From a checkpoint of a small transformer trained on Wikipedia.
Size: 14 layers, width 96, 3 heads of 32 (1 for keys and values), MLP 384 tanh GELU, vocabulary 8192, 2.28M parameters.
Architecture: LayerNorm before each block, learned and rotary positions, biases, tied embeddings.
Training: a variant of SOAP for these matrices, 126M tokens, 3837 steps.
Each number is 200 + 40 x the weight over the matrix's rms, rounded and kept within 0 to 999. Layers, rows and columns count from 0.

# q: layer 9 attention query, 96x96, rms 0.152, rows 0-95, columns 48-95
# k: layer 9 attention key, 32x96, rms 0.133, rows 0-31, columns 48-95
# v: layer 9 attention value, 32x96, rms 0.211, rows 0-2, columns 48-95
# o: layer 9 attention output (transposed), 96x96, rms 0.196, rows 0-2,32-33,64-65, columns 48-95
q0,237,156,196,154,213,244,223,179,174,136,190,208,209,233,227,179,199,213,197,176,151,182,196,142,227,223,216,170,205,151,166,184,182,164,206,178,146,206,186,171,176,265,202,253,212,128,158,170
q32,241,228,217,239,208,237,205,183,200,193,238,198,208,164,164,212,125,170,231,230,185,177,209,90,199,256,197,240,157,191,159,203,198,179,142,248,209,189,169,222,241,211,200,223,194,159,201,169
q64,207,178,205,186,211,233,200,201,201,199,185,203,220,203,205,200,196,219,203,204,209,201,197,189,201,184,217,185,205,196,186,213,208,195,180,186,188,206,216,199,187,188,211,182,208,177,209,171
k0,185,201,232,250,191,187,138,205,309,224,274,244,170,123,137,194,112,212,242,224,199,285,210,211,231,142,204,238,155,282,251,265,231,260,167,219,205,184,216,269,269,120,229,177,186,218,161,129
q1,202,147,190,171,200,234,199,168,177,166,202,188,219,244,212,226,203,268,173,190,203,206,169,188,162,225,181,163,173,202,210,201,170,188,224,207,186,173,221,167,170,220,219,209,219,169,179,198
q33,210,0,109,161,271,327,231,235,100,99,0,190,225,401,331,63,382,137,103,177,324,125,91,354,331,207,234,70,205,162,175,157,222,169,239,13,146,37,43,139,160,323,79,136,91,163,78,366
q65,192,207,172,190,184,187,221,152,201,195,190,189,171,204,195,227,193,213,198,198,208,203,202,231,182,184,223,209,182,195,206,216,202,201,214,212,220,201,194,193,174,218,223,206,207,215,208,198
k1,210,183,208,209,180,221,240,200,173,208,158,199,210,259,229,172,234,191,197,199,200,157,196,203,159,214,207,172,231,173,169,208,165,190,200,211,185,188,160,197,189,253,176,194,205,191,170,217
q2,220,143,178,180,234,270,275,236,197,198,136,257,203,247,217,160,227,160,162,130,205,220,196,163,189,213,215,109,235,163,183,153,212,167,241,185,136,199,193,214,215,201,135,214,185,190,189,194
q34,266,150,185,142,302,255,240,242,146,161,141,69,187,245,256,122,241,166,122,214,267,183,151,247,225,218,264,89,171,148,227,112,226,172,187,161,170,135,231,155,218,202,132,184,221,235,163,340
q66,195,205,209,172,187,235,158,190,177,163,150,167,186,269,205,207,232,269,173,159,206,199,257,216,150,150,193,168,202,174,171,138,209,185,201,231,229,143,161,175,160,212,219,219,190,196,201,163
k2,179,215,220,221,166,243,233,208,140,211,201,195,234,162,237,240,201,187,242,193,128,165,196,181,166,237,190,161,169,159,184,139,181,179,195,173,229,188,184,149,164,177,136,158,224,189,224,229
q3,221,233,218,217,240,204,145,166,218,188,213,206,153,218,185,229,154,201,189,204,222,187,239,237,206,208,252,156,186,208,217,187,225,243,178,174,234,166,181,169,204,217,235,220,215,208,205,218
q35,184,106,262,205,130,180,252,139,186,169,167,185,223,218,250,191,235,145,196,168,239,182,185,204,218,208,182,147,244,202,199,210,160,243,255,164,178,197,156,235,285,242,209,201,224,178,241,217
q67,177,208,170,189,210,198,180,167,202,202,231,169,188,162,189,231,202,225,225,217,187,163,204,200,138,224,196,199,229,181,177,191,184,256,222,218,251,225,187,176,173,195,141,219,258,223,258,212
k3,221,247,199,189,236,211,236,227,217,229,172,163,217,295,187,182,233,158,146,181,227,141,194,232,172,209,233,199,240,197,170,147,220,124,279,212,197,200,156,179,159,240,144,239,192,173,192,237
q4,146,201,188,217,210,191,126,205,207,225,232,228,147,193,190,208,174,205,234,221,166,181,176,178,186,187,225,270,180,201,169,195,176,203,167,196,222,226,191,236,201,157,213,196,241,198,202,155
q36,178,232,176,249,187,200,175,178,240,212,246,162,146,165,158,209,216,275,232,221,197,209,244,157,137,189,193,189,220,189,173,175,185,205,229,236,263,195,237,187,191,170,196,216,263,210,245,144
q68,171,224,207,221,166,182,157,219,192,235,217,245,161,177,215,214,195,226,196,248,177,215,138,191,156,222,188,242,208,224,179,172,188,211,188,175,273,218,207,195,218,230,193,190,159,239,237,242
k4,159,266,170,228,181,131,221,176,275,253,215,199,200,129,206,132,126,243,193,212,149,218,190,167,164,173,211,258,206,184,158,195,227,250,229,198,178,252,180,329,140,109,157,186,159,182,181,171
q5,216,219,193,171,190,170,124,221,196,199,203,231,193,158,159,219,182,183,186,154,209,210,224,202,177,173,187,224,235,236,235,245,199,154,207,225,218,198,245,150,148,222,263,193,183,233,206,219
q37,215,269,202,279,105,174,191,165,253,211,226,277,191,195,142,246,150,221,216,211,113,293,294,141,139,108,139,222,214,299,216,208,205,241,167,260,249,296,282,178,206,143,306,229,261,179,215,181
q69,253,209,223,244,223,181,230,183,243,204,225,148,170,192,179,108,137,162,193,229,158,224,172,156,265,195,186,203,272,190,164,336,243,277,195,153,298,208,234,229,168,238,147,196,121,207,174,230
k5,186,194,202,188,190,184,270,206,169,199,259,213,219,235,192,140,186,132,156,243,190,210,174,139,221,192,228,254,213,204,195,200,217,230,199,187,216,200,233,239,258,167,202,251,174,206,199,230
q6,163,218,219,197,204,175,216,246,227,181,262,164,172,197,192,219,164,216,225,152,197,201,214,224,192,160,232,249,230,179,262,201,234,178,219,216,184,173,182,219,187,178,246,215,219,184,203,238
q38,149,256,240,236,195,143,257,184,204,219,230,180,241,166,210,218,222,190,274,156,167,151,164,191,163,175,238,246,163,169,220,213,149,288,231,189,240,189,255,240,153,206,204,193,170,141,233,252
q70,160,207,221,218,196,207,282,235,142,220,184,222,271,171,244,174,162,115,230,191,181,160,188,173,236,209,187,235,115,307,255,203,169,190,179,187,144,250,232,170,170,176,157,247,167,207,180,260
k6,289,177,192,191,247,186,184,257,162,125,187,167,241,146,236,265,287,236,138,189,253,261,183,245,243,214,166,100,136,251,204,326,235,164,175,188,204,101,223,169,219,180,264,206,245,205,149,193
q7,191,160,208,141,230,231,216,265,189,201,192,200,232,214,202,194,226,166,181,147,209,140,151,191,233,230,219,162,190,160,189,202,185,224,218,163,173,195,242,204,179,236,123,251,206,152,219,150
q39,258,163,209,176,249,232,270,186,146,141,140,62,301,228,220,228,283,196,112,185,276,149,157,238,274,194,198,137,231,121,151,124,246,168,229,162,265,192,326,182,181,214,114,257,141,319,276,258
q71,177,181,167,170,241,205,194,187,143,197,176,181,266,182,243,200,267,234,187,134,206,121,195,284,98,232,222,189,151,154,195,120,141,108,232,180,147,179,185,209,284,173,191,202,235,193,194,167
k7,230,162,207,138,205,157,287,166,126,186,140,183,241,222,241,189,266,192,204,234,221,180,218,208,220,198,142,126,234,174,198,162,152,221,244,179,187,187,198,172,214,201,245,184,194,222,202,180
q8,222,185,208,152,202,229,261,208,154,186,184,222,225,204,223,138,206,174,185,193,176,159,185,176,199,286,196,163,171,173,172,240,193,183,219,158,163,195,217,174,213,212,208,187,211,168,192,212
q40,233,203,168,87,191,198,239,211,123,170,123,159,250,318,253,217,250,162,108,201,254,217,159,319,239,286,188,254,169,159,142,209,283,132,182,133,177,51,137,50,136,196,65,162,200,202,281,275
q72,193,203,199,151,177,194,147,228,183,202,202,174,209,210,272,208,202,192,199,210,217,202,196,217,130,265,224,195,202,135,157,168,177,162,243,198,118,181,184,140,262,203,163,144,230,150,209,232
k8,221,175,202,185,215,223,187,140,127,139,206,187,132,168,274,221,191,194,180,152,205,192,177,204,212,195,184,230,169,184,261,272,183,195,152,188,178,169,190,211,240,162,226,247,288,226,108,182
q9,190,202,223,196,210,189,214,221,251,222,173,250,199,211,215,151,229,181,177,204,170,211,217,219,134,195,205,167,168,228,193,170,206,168,193,183,253,171,164,259,205,135,181,187,158,260,177,264
q41,243,185,259,222,230,153,186,171,197,199,200,153,192,225,220,134,147,110,186,176,157,272,225,234,169,211,249,236,153,178,154,194,125,230,205,208,194,186,219,223,200,136,259,172,219,183,138,248
q73,164,201,204,217,151,202,201,199,218,180,234,219,155,239,156,210,292,225,224,185,208,177,271,215,184,190,143,199,165,227,180,167,203,241,215,219,283,191,178,230,203,148,246,125,173,226,255,157
k9,170,276,202,201,120,125,207,204,291,261,259,174,203,142,127,175,172,271,228,214,138,192,193,207,134,185,188,253,337,221,158,193,203,259,265,281,267,297,220,271,181,178,141,248,199,267,251,142
q10,200,211,223,206,179,234,228,237,194,220,197,210,210,180,218,214,196,149,188,209,167,229,153,186,174,195,211,214,133,225,186,190,223,216,165,168,253,189,255,167,218,217,208,207,231,232,217,206
q42,237,195,154,134,276,217,242,227,149,183,168,137,207,212,212,189,163,186,167,161,176,201,176,238,241,283,245,201,186,159,225,91,262,109,236,177,135,171,198,148,210,227,143,248,189,187,219,201
q74,242,173,221,171,201,197,222,166,162,177,188,237,230,207,240,210,166,193,174,236,144,165,155,178,193,252,237,207,234,128,215,184,161,206,221,171,227,242,178,176,188,190,70,225,262,150,221,196
k10,185,93,223,204,240,320,217,291,151,106,127,202,202,277,216,292,223,175,136,163,250,219,167,218,199,203,190,79,106,133,196,262,229,225,193,115,149,75,176,118,281,260,230,221,219,201,172,262
q11,234,170,249,160,199,222,220,206,173,182,179,269,243,205,229,215,226,144,176,191,163,156,234,229,199,249,215,207,198,156,165,232,186,179,196,170,209,185,195,203,197,200,185,225,192,173,165,183
q43,212,104,152,157,271,319,246,192,142,117,160,197,285,264,259,156,292,144,209,128,147,131,100,271,193,257,231,90,213,159,168,144,191,170,231,218,120,158,217,161,194,238,141,182,193,242,132,317
q75,214,200,210,203,150,247,198,155,187,204,176,202,182,181,243,250,241,229,211,131,204,175,176,275,169,221,258,160,190,143,176,164,167,150,204,203,207,201,158,200,230,220,152,241,194,212,176,228
k11,193,155,193,221,215,240,255,212,139,219,180,220,208,184,243,211,183,160,177,222,234,192,218,195,151,178,228,249,183,199,239,209,220,188,174,179,176,168,210,239,291,161,189,144,172,192,238,157
q12,175,248,152,278,239,157,127,222,227,216,186,258,206,181,198,199,159,208,183,221,217,225,217,183,232,195,169,215,170,206,143,185,220,203,184,218,201,185,233,181,255,139,206,192,229,237,185,148
q44,145,257,172,252,179,159,157,107,226,195,260,249,202,107,173,176,185,258,255,172,167,213,254,217,174,231,220,255,187,237,107,311,180,232,221,264,174,233,222,247,207,152,230,172,184,195,208,111
q76,177,198,175,250,200,197,127,189,226,202,261,184,180,175,171,184,174,198,176,181,171,228,147,189,207,167,187,244,258,183,148,209,245,256,154,213,285,203,193,246,174,190,188,189,215,205,179,213
k12,211,151,214,153,206,269,308,155,109,137,157,128,185,273,220,243,238,148,205,222,217,146,195,226,247,207,197,165,213,171,244,184,191,161,189,161,187,144,221,115,229,248,136,227,235,193,200,197
q13,221,210,174,184,222,185,208,211,200,177,221,180,196,169,199,173,221,214,177,183,238,162,208,223,207,256,187,156,188,175,184,196,213,175,205,217,140,186,199,178,197,197,185,226,168,155,179,172
q45,195,84,230,243,160,213,225,185,139,149,116,223,199,217,237,143,305,167,150,231,210,130,201,260,217,162,215,165,206,117,197,242,182,190,184,128,206,138,139,191,237,236,138,108,223,225,185,238
q77,241,182,293,192,274,175,193,172,175,155,267,154,265,124,271,212,137,128,145,218,167,121,151,198,252,272,224,223,184,116,201,205,132,155,154,133,158,191,250,148,234,141,121,226,229,151,249,223
k13,299,129,165,163,187,289,158,201,144,102,202,126,159,230,325,183,175,156,182,185,294,279,208,216,307,202,279,199,153,215,197,187,289,240,153,138,155,99,253,187,290,241,186,212,178,213,176,208
q14,174,241,149,190,205,205,244,223,242,197,203,161,147,181,167,254,121,230,225,188,206,237,206,164,176,166,167,184,155,235,235,226,210,172,190,232,218,226,248,185,254,229,211,249,157,204,144,188
q46,263,201,151,185,250,238,148,195,244,238,323,244,160,84,153,189,164,244,210,208,200,208,192,198,221,221,237,227,164,232,245,166,265,235,145,274,196,155,276,244,205,147,264,277,220,247,179,235
q78,170,220,214,176,152,122,171,209,199,204,242,215,140,228,222,144,157,167,162,236,202,227,191,174,166,157,242,274,173,166,167,198,211,189,173,167,255,191,242,252,229,248,207,249,210,185,242,239
k14,189,203,272,191,224,201,240,190,225,192,150,175,181,191,173,183,187,202,177,189,181,170,224,194,196,191,155,214,263,203,194,240,245,234,219,169,220,259,221,208,187,158,202,145,121,224,167,180
q15,197,183,180,206,177,185,213,195,193,174,265,174,189,224,189,148,187,225,202,229,206,218,183,196,209,187,138,247,163,140,163,187,160,211,244,204,185,217,214,225,182,216,195,255,162,216,229,189
q47,153,205,222,207,260,194,182,229,214,202,216,205,161,188,152,272,236,205,194,136,185,214,121,206,125,233,85,289,173,156,229,111,150,191,215,216,199,224,204,235,170,133,161,249,236,279,256,226
q79,224,141,197,176,180,219,236,164,215,223,198,201,182,173,142,154,172,198,236,207,164,205,214,187,311,163,220,190,258,188,182,196,191,203,227,226,292,228,287,269,202,234,154,239,195,193,208,186
k15,264,195,206,190,237,251,262,217,166,146,198,160,213,244,290,256,244,198,134,169,215,175,100,194,176,233,220,192,237,215,226,148,184,152,209,95,153,99,165,141,192,242,217,179,170,208,223,226
q16,225,225,192,149,231,158,185,187,217,139,206,216,246,201,201,271,207,158,187,177,200,169,219,236,236,223,223,153,131,205,228,249,227,193,186,231,193,105,240,134,176,137,243,188,322,197,252,174
q48,246,172,88,226,254,137,175,171,166,204,228,165,232,215,194,195,167,173,203,206,212,178,208,230,248,177,194,171,171,258,210,184,306,185,234,239,197,117,179,143,179,223,212,227,287,216,215,206
q80,200,192,162,192,181,252,218,206,175,203,218,165,221,237,177,203,206,252,160,203,168,190,269,199,240,165,203,181,170,153,180,173,216,223,217,238,198,124,250,158,226,177,202,193,197,257,268,191
k16,183,227,212,168,205,217,266,213,213,234,228,255,93,184,151,205,195,206,195,157,220,226,174,209,200,230,203,197,248,184,202,211,202,162,224,256,181,231,211,194,190,207,252,190,216,224,242,113
q17,215,204,189,198,215,156,216,220,197,226,168,220,192,207,211,99,190,170,194,220,163,250,188,170,200,182,214,232,219,211,166,223,170,187,200,205,219,184,225,241,207,187,229,169,176,225,169,288
q49,181,231,201,252,137,175,213,86,213,182,182,231,233,229,145,125,203,265,159,198,206,204,237,181,198,192,133,220,255,148,254,252,234,181,295,185,167,238,213,257,155,218,206,184,114,124,208,171
q81,214,197,206,155,198,207,235,184,209,214,197,203,155,148,225,177,234,145,226,197,155,178,192,222,195,194,207,199,181,229,224,256,252,293,222,168,205,200,297,176,206,159,231,196,154,260,204,260
k17,242,231,209,189,164,148,205,200,197,169,186,142,261,270,181,229,179,204,233,221,285,208,171,161,191,193,237,143,186,160,196,162,203,210,227,187,217,135,181,206,183,227,186,182,213,243,215,196
q18,169,182,169,195,232,180,222,200,212,195,196,206,266,188,155,225,154,242,244,187,233,171,201,215,228,191,199,164,128,262,222,202,225,182,221,238,193,202,222,253,227,202,234,202,186,142,118,269
q50,218,207,105,182,197,195,136,234,239,234,225,148,259,213,176,165,197,201,196,139,128,292,189,114,182,147,186,287,175,177,139,241,224,142,294,229,154,257,187,219,212,212,342,248,251,144,230,184
q82,198,201,232,251,199,167,144,167,232,231,155,189,245,274,192,208,264,198,207,213,199,253,263,185,220,183,131,192,167,192,204,189,221,218,176,238,215,189,235,204,249,211,220,178,193,216,204,166
k18,201,269,130,178,222,179,216,251,187,275,223,247,210,153,124,178,171,222,160,162,200,157,237,226,191,220,181,178,232,164,195,157,170,129,165,217,165,258,217,190,126,210,203,238,191,185,187,210
q19,167,234,248,197,182,132,173,273,194,194,231,164,224,147,221,209,301,215,179,219,200,208,192,174,201,173,173,281,213,245,219,191,191,219,216,209,149,186,278,214,255,182,250,170,200,189,202,153
q51,191,205,188,233,163,198,145,286,217,174,231,226,171,195,213,273,153,179,213,184,261,216,185,178,85,169,158,185,227,201,186,237,312,233,237,224,169,161,266,217,253,194,209,178,218,189,291,229
q83,241,203,167,154,127,229,216,226,225,178,170,183,217,192,174,246,138,212,219,156,214,298,290,197,191,179,129,186,160,230,164,180,226,186,197,231,227,176,206,240,194,161,259,202,203,201,214,168
k19,160,183,250,179,245,266,241,177,184,182,207,216,181,196,220,166,215,173,128,183,196,179,205,186,198,230,211,138,207,147,253,150,135,146,216,247,218,216,164,210,248,131,165,170,207,162,193,189
q20,200,199,270,172,153,156,250,190,203,199,291,232,157,185,208,260,183,118,192,199,207,217,218,218,210,188,208,217,176,221,259,271,251,172,128,178,172,227,224,167,233,231,214,272,235,210,234,183
q52,214,236,216,259,217,202,209,253,211,231,194,258,201,127,168,190,168,266,259,267,224,126,114,142,224,213,243,163,228,215,180,181,161,185,205,194,173,213,187,227,186,234,180,202,160,118,174,108
q84,160,177,196,136,234,196,269,205,240,232,278,189,166,168,203,248,224,191,269,157,213,277,225,216,203,213,176,189,143,257,223,247,215,228,181,248,154,180,219,250,262,154,263,140,245,203,181,210
k20,216,260,201,186,147,285,166,231,180,189,163,266,226,270,213,171,129,145,121,150,231,145,217,233,166,243,134,165,215,154,190,212,169,181,228,235,173,207,166,170,231,190,226,219,217,203,207,133
q21,244,270,182,186,197,177,186,171,177,189,182,251,182,176,226,223,253,190,194,158,231,221,230,162,211,198,102,194,218,192,251,231,175,198,210,168,184,208,157,181,188,258,218,215,198,219,221,182
q53,208,182,171,299,139,208,225,222,231,111,210,251,163,254,180,210,157,200,266,144,232,156,215,217,220,178,161,186,209,191,212,235,256,183,195,183,94,206,180,221,221,205,212,204,217,203,231,142
q85,241,226,231,207,259,201,196,240,212,192,154,263,169,224,236,151,226,173,214,180,198,122,231,173,215,221,162,168,202,158,266,264,158,244,230,208,233,214,236,163,193,194,141,202,148,192,282,190
k21,184,175,200,182,255,173,168,230,190,211,193,142,244,223,225,202,149,218,223,216,251,251,199,170,147,178,220,224,166,215,179,169,215,155,208,197,169,196,112,251,179,256,234,247,200,213,175,243
q22,205,189,201,190,248,157,156,201,194,174,235,196,189,194,186,222,241,211,202,202,175,187,247,203,145,193,256,133,218,211,195,167,246,200,186,214,186,202,146,251,191,186,220,202,259,228,200,226
q54,141,246,224,186,197,178,169,255,287,167,202,201,268,221,166,238,183,213,236,243,130,171,230,157,155,169,125,200,258,192,191,237,194,250,192,273,187,278,232,164,164,227,256,225,282,283,239,183
q86,205,197,264,265,226,180,136,210,207,254,213,164,158,141,207,129,244,237,185,178,150,178,164,158,188,229,156,193,266,161,162,199,219,191,156,215,268,262,172,232,212,162,205,161,246,298,293,191
k22,251,127,221,213,187,269,228,268,57,181,126,145,176,217,232,268,267,174,215,145,241,189,208,275,203,203,233,166,154,145,254,176,213,246,211,172,156,172,218,47,186,280,165,199,220,154,198,249
q23,209,171,205,214,244,227,210,252,220,219,167,255,170,246,195,144,220,201,172,192,182,152,126,195,240,213,147,145,198,236,219,171,245,259,193,188,226,200,183,204,164,220,216,225,177,198,159,251
q55,288,192,201,171,197,187,262,243,180,227,58,170,218,264,249,165,162,106,137,253,208,195,163,201,165,154,260,181,151,242,172,89,224,131,156,188,156,222,171,174,163,204,187,250,284,235,104,258
q87,217,223,187,233,138,256,154,267,210,127,162,108,174,245,192,195,212,186,195,145,255,204,146,165,194,183,216,227,191,233,190,233,186,188,164,218,242,188,127,187,208,241,185,280,247,161,258,245
k23,184,187,272,213,242,105,286,243,194,185,245,234,215,157,179,162,183,252,139,172,213,265,172,263,272,197,172,182,223,183,192,210,264,259,172,177,218,244,229,220,239,159,159,167,158,210,190,209
q24,212,198,197,242,213,231,145,185,224,210,236,201,197,182,174,176,204,197,173,212,234,168,261,247,246,194,192,195,181,180,211,180,228,211,163,185,263,192,208,188,236,181,162,167,136,223,200,203
q56,148,268,201,198,223,123,260,176,168,169,190,232,211,200,190,169,149,199,242,262,195,234,264,130,162,204,153,193,253,136,119,250,265,241,216,186,210,295,224,196,143,229,235,308,70,162,197,248
q88,148,196,253,153,196,163,163,269,237,180,215,93,163,193,181,217,260,237,267,217,257,282,238,225,140,156,227,186,211,202,166,180,214,255,216,222,195,167,254,165,261,186,187,104,142,203,159,220
k24,185,248,212,225,211,207,217,179,131,276,172,198,184,239,223,190,230,201,89,189,160,146,286,199,188,171,154,148,236,181,183,87,192,167,229,212,228,204,174,213,133,274,232,229,264,205,237,171
q25,234,184,201,209,216,165,206,131,207,158,157,189,203,223,200,191,144,192,223,230,195,140,185,213,202,207,185,163,181,222,194,192,173,203,180,170,259,247,199,151,173,244,203,186,214,211,222,209
q57,224,192,203,214,205,258,170,153,215,200,254,183,271,229,185,260,157,168,203,81,312,154,178,147,197,206,191,166,146,240,276,123,290,237,136,208,165,115,281,217,255,108,125,140,229,270,268,163
q89,224,170,286,231,251,173,188,141,220,123,210,224,175,224,167,190,247,285,195,217,221,184,134,241,166,214,248,139,230,218,167,176,245,201,153,195,230,244,259,198,240,207,262,122,155,269,235,251
k25,213,231,188,207,229,191,211,164,197,218,184,207,118,172,164,173,111,197,171,239,197,251,197,202,182,194,203,146,235,213,183,188,179,249,250,166,180,305,167,199,147,276,182,204,232,156,216,188
q26,177,183,156,155,208,246,213,169,208,175,194,209,208,170,215,198,255,214,204,187,159,215,217,198,219,179,169,140,165,243,185,269,150,215,242,216,182,183,204,205,182,208,171,234,164,197,192,178
q58,276,221,222,185,168,209,274,132,199,146,193,174,109,163,220,224,225,194,203,234,232,220,302,195,53,248,142,246,167,183,204,205,168,221,155,181,221,187,254,203,227,211,183,175,185,150,219,81
q90,204,265,181,243,223,203,240,197,183,252,239,192,183,143,211,236,161,187,257,204,156,167,254,239,122,194,257,196,283,186,206,143,154,235,212,184,157,213,202,139,189,225,178,223,113,163,174,249
k26,261,211,277,233,151,188,181,240,181,202,200,208,226,211,218,210,228,219,150,191,195,265,175,176,152,183,183,215,163,212,224,226,154,132,147,173,253,198,177,197,237,175,199,171,229,225,255,172
q27,208,238,214,181,199,234,229,197,182,225,228,177,223,207,191,208,199,206,202,204,226,214,219,217,229,217,180,188,113,152,226,228,190,197,167,220,135,209,145,215,253,201,195,266,181,184,290,195
q59,225,223,171,114,224,194,234,205,161,190,189,219,216,247,199,149,216,218,208,166,224,222,94,226,168,181,233,226,200,175,128,78,182,171,266,181,201,204,190,197,191,313,140,172,202,234,279,276
q91,275,214,165,180,195,183,226,171,217,238,170,223,167,190,199,167,184,298,165,240,191,202,227,214,207,185,130,171,279,214,156,193,199,227,139,199,321,189,147,227,168,211,208,187,146,257,227,171
k27,135,210,199,180,200,175,206,233,191,227,183,147,214,195,231,237,189,158,207,201,199,160,172,223,173,202,201,224,208,220,236,220,199,198,192,156,150,203,215,164,208,136,152,235,254,180,246,218
q28,150,173,183,172,217,188,177,179,222,140,262,162,235,157,197,229,254,231,199,183,165,195,108,241,194,220,223,231,234,175,218,210,247,200,192,236,224,171,250,163,203,222,195,192,198,185,214,185
q60,194,226,126,230,222,275,198,99,227,202,150,153,182,200,195,251,205,181,182,160,237,214,157,206,162,270,195,162,201,201,187,114,227,116,228,193,205,149,205,172,172,193,192,170,231,174,254,173
q92,114,207,163,247,215,267,126,206,170,196,215,154,129,216,225,187,140,199,138,179,202,246,236,256,124,210,188,155,206,129,165,135,219,149,225,234,221,171,171,216,332,153,198,183,285,247,231,163
k28,160,232,200,188,154,260,231,221,192,219,183,232,165,158,212,273,147,167,212,155,209,195,248,260,148,283,192,181,168,246,245,196,211,208,219,200,197,208,253,140,164,170,201,227,243,194,164,173
q29,225,179,174,190,205,199,228,234,175,194,189,122,232,262,185,208,217,165,185,160,196,210,183,210,149,161,180,174,131,226,250,206,257,195,220,206,229,184,210,205,175,180,204,228,156,164,201,161
q61,176,192,147,236,148,196,199,209,174,157,249,286,261,151,216,180,228,234,215,205,179,180,237,247,138,196,196,128,203,186,213,240,205,161,191,182,252,238,198,129,163,149,119,240,256,193,154,221
q93,181,198,291,246,209,184,194,220,224,148,176,251,195,204,211,186,300,148,152,205,201,252,155,139,236,219,174,143,230,177,209,269,171,158,200,178,226,178,150,216,235,238,193,185,204,233,195,215
k29,251,203,191,207,198,269,269,170,203,213,248,177,204,147,188,225,165,176,203,195,194,228,217,191,240,209,165,184,159,179,227,207,220,231,228,211,209,197,188,202,185,206,195,230,202,142,193,206
q30,231,169,232,213,214,169,217,176,224,200,233,168,205,212,194,231,206,145,235,194,199,183,184,190,182,194,216,244,186,205,218,177,150,115,221,181,203,187,229,185,200,227,191,204,155,222,252,221
q62,221,175,145,206,168,159,125,203,172,190,216,216,232,255,217,249,177,270,135,192,205,102,245,184,183,209,181,147,235,201,244,140,261,209,261,149,97,179,197,190,196,298,217,284,212,260,269,187
q94,245,183,275,177,228,148,237,239,171,234,263,316,255,155,245,198,204,245,189,219,169,172,182,216,174,238,166,220,170,132,255,178,168,212,149,203,178,257,223,186,136,145,133,222,191,205,122,224
k30,201,234,190,168,198,188,113,235,226,176,192,226,165,212,160,215,199,192,291,163,244,230,242,171,188,125,233,198,169,276,228,225,204,241,187,202,205,169,198,150,182,166,259,215,227,206,285,244
q31,191,287,148,291,266,220,159,206,217,235,242,205,162,126,198,186,156,195,218,259,189,219,214,230,140,177,210,207,254,203,192,193,148,213,172,211,244,232,192,217,226,142,196,168,166,238,233,204
q63,191,236,255,250,142,155,152,153,253,234,356,237,94,162,151,251,126,268,200,274,110,190,264,154,109,164,172,314,182,242,171,153,204,260,189,275,178,243,251,213,217,152,164,190,243,218,313,144
q95,190,230,121,213,126,159,212,195,232,184,142,173,184,246,140,175,203,213,274,208,221,181,205,182,235,112,213,229,256,257,154,219,212,239,264,203,191,180,222,211,160,219,294,246,183,213,215,126
k31,225,167,219,161,289,211,287,180,88,128,96,184,219,250,321,200,286,177,172,175,217,158,201,217,199,240,210,184,149,100,145,140,165,111,207,196,180,137,183,154,168,251,165,180,282,179,210,268
v0,206,181,196,208,234,219,194,174,237,198,221,224,131,198,195,148,231,214,185,219,168,183,247,247,208,202,203,162,216,204,140,233,193,178,225,208,144,188,100,226,216,189,204,219,177,239,233,178
o0,170,208,217,225,231,249,223,234,262,245,175,178,200,224,183,149,218,200,204,193,190,239,179,214,256,168,176,177,216,192,200,211,182,202,184,229,181,203,212,194,195,185,202,188,159,238,184,196
o32,131,234,171,253,200,309,322,221,299,267,293,237,154,240,172,139,256,223,207,195,251,79,155,152,327,196,205,116,226,149,125,178,228,205,163,116,61,136,98,237,273,253,223,226,157,259,191,199
o64,197,169,175,202,166,192,179,163,223,190,211,219,191,214,186,209,227,222,200,178,177,178,183,208,188,212,172,211,235,167,186,176,167,190,235,175,190,259,146,221,260,227,178,212,200,186,203,201
v1,253,183,274,191,104,207,144,222,224,198,252,143,172,175,197,174,101,238,273,231,211,214,249,158,292,217,160,196,180,229,232,139,155,176,89,242,174,199,207,210,204,202,251,123,193,209,151,131
o1,254,247,239,200,185,230,263,212,207,225,214,181,222,235,185,174,165,155,176,228,228,151,212,244,202,197,188,124,157,189,227,259,213,226,232,200,186,162,124,220,230,171,225,204,204,216,198,248
o33,237,279,187,164,132,233,195,176,138,175,288,209,264,190,124,189,90,133,198,196,235,262,177,264,325,172,147,204,161,231,195,195,276,141,146,221,137,352,113,183,303,142,236,216,249,172,181,180
o65,187,203,226,230,195,176,297,217,163,230,226,193,193,187,138,198,183,192,166,214,225,220,178,208,196,190,220,189,184,262,219,195,215,176,196,256,209,238,275,195,172,158,195,185,200,199,184,210
v2,173,213,251,150,220,151,164,206,207,205,181,151,148,229,177,217,262,279,235,152,166,187,188,226,277,162,253,177,218,199,176,231,222,239,277,234,252,191,299,160,191,168,219,203,171,287,228,207
o2,205,179,214,180,169,160,183,206,217,158,242,225,201,166,178,211,193,214,133,225,203,191,180,175,234,200,201,265,205,138,210,165,231,188,216,216,167,228,195,215,188,219,246,202,193,173,196,146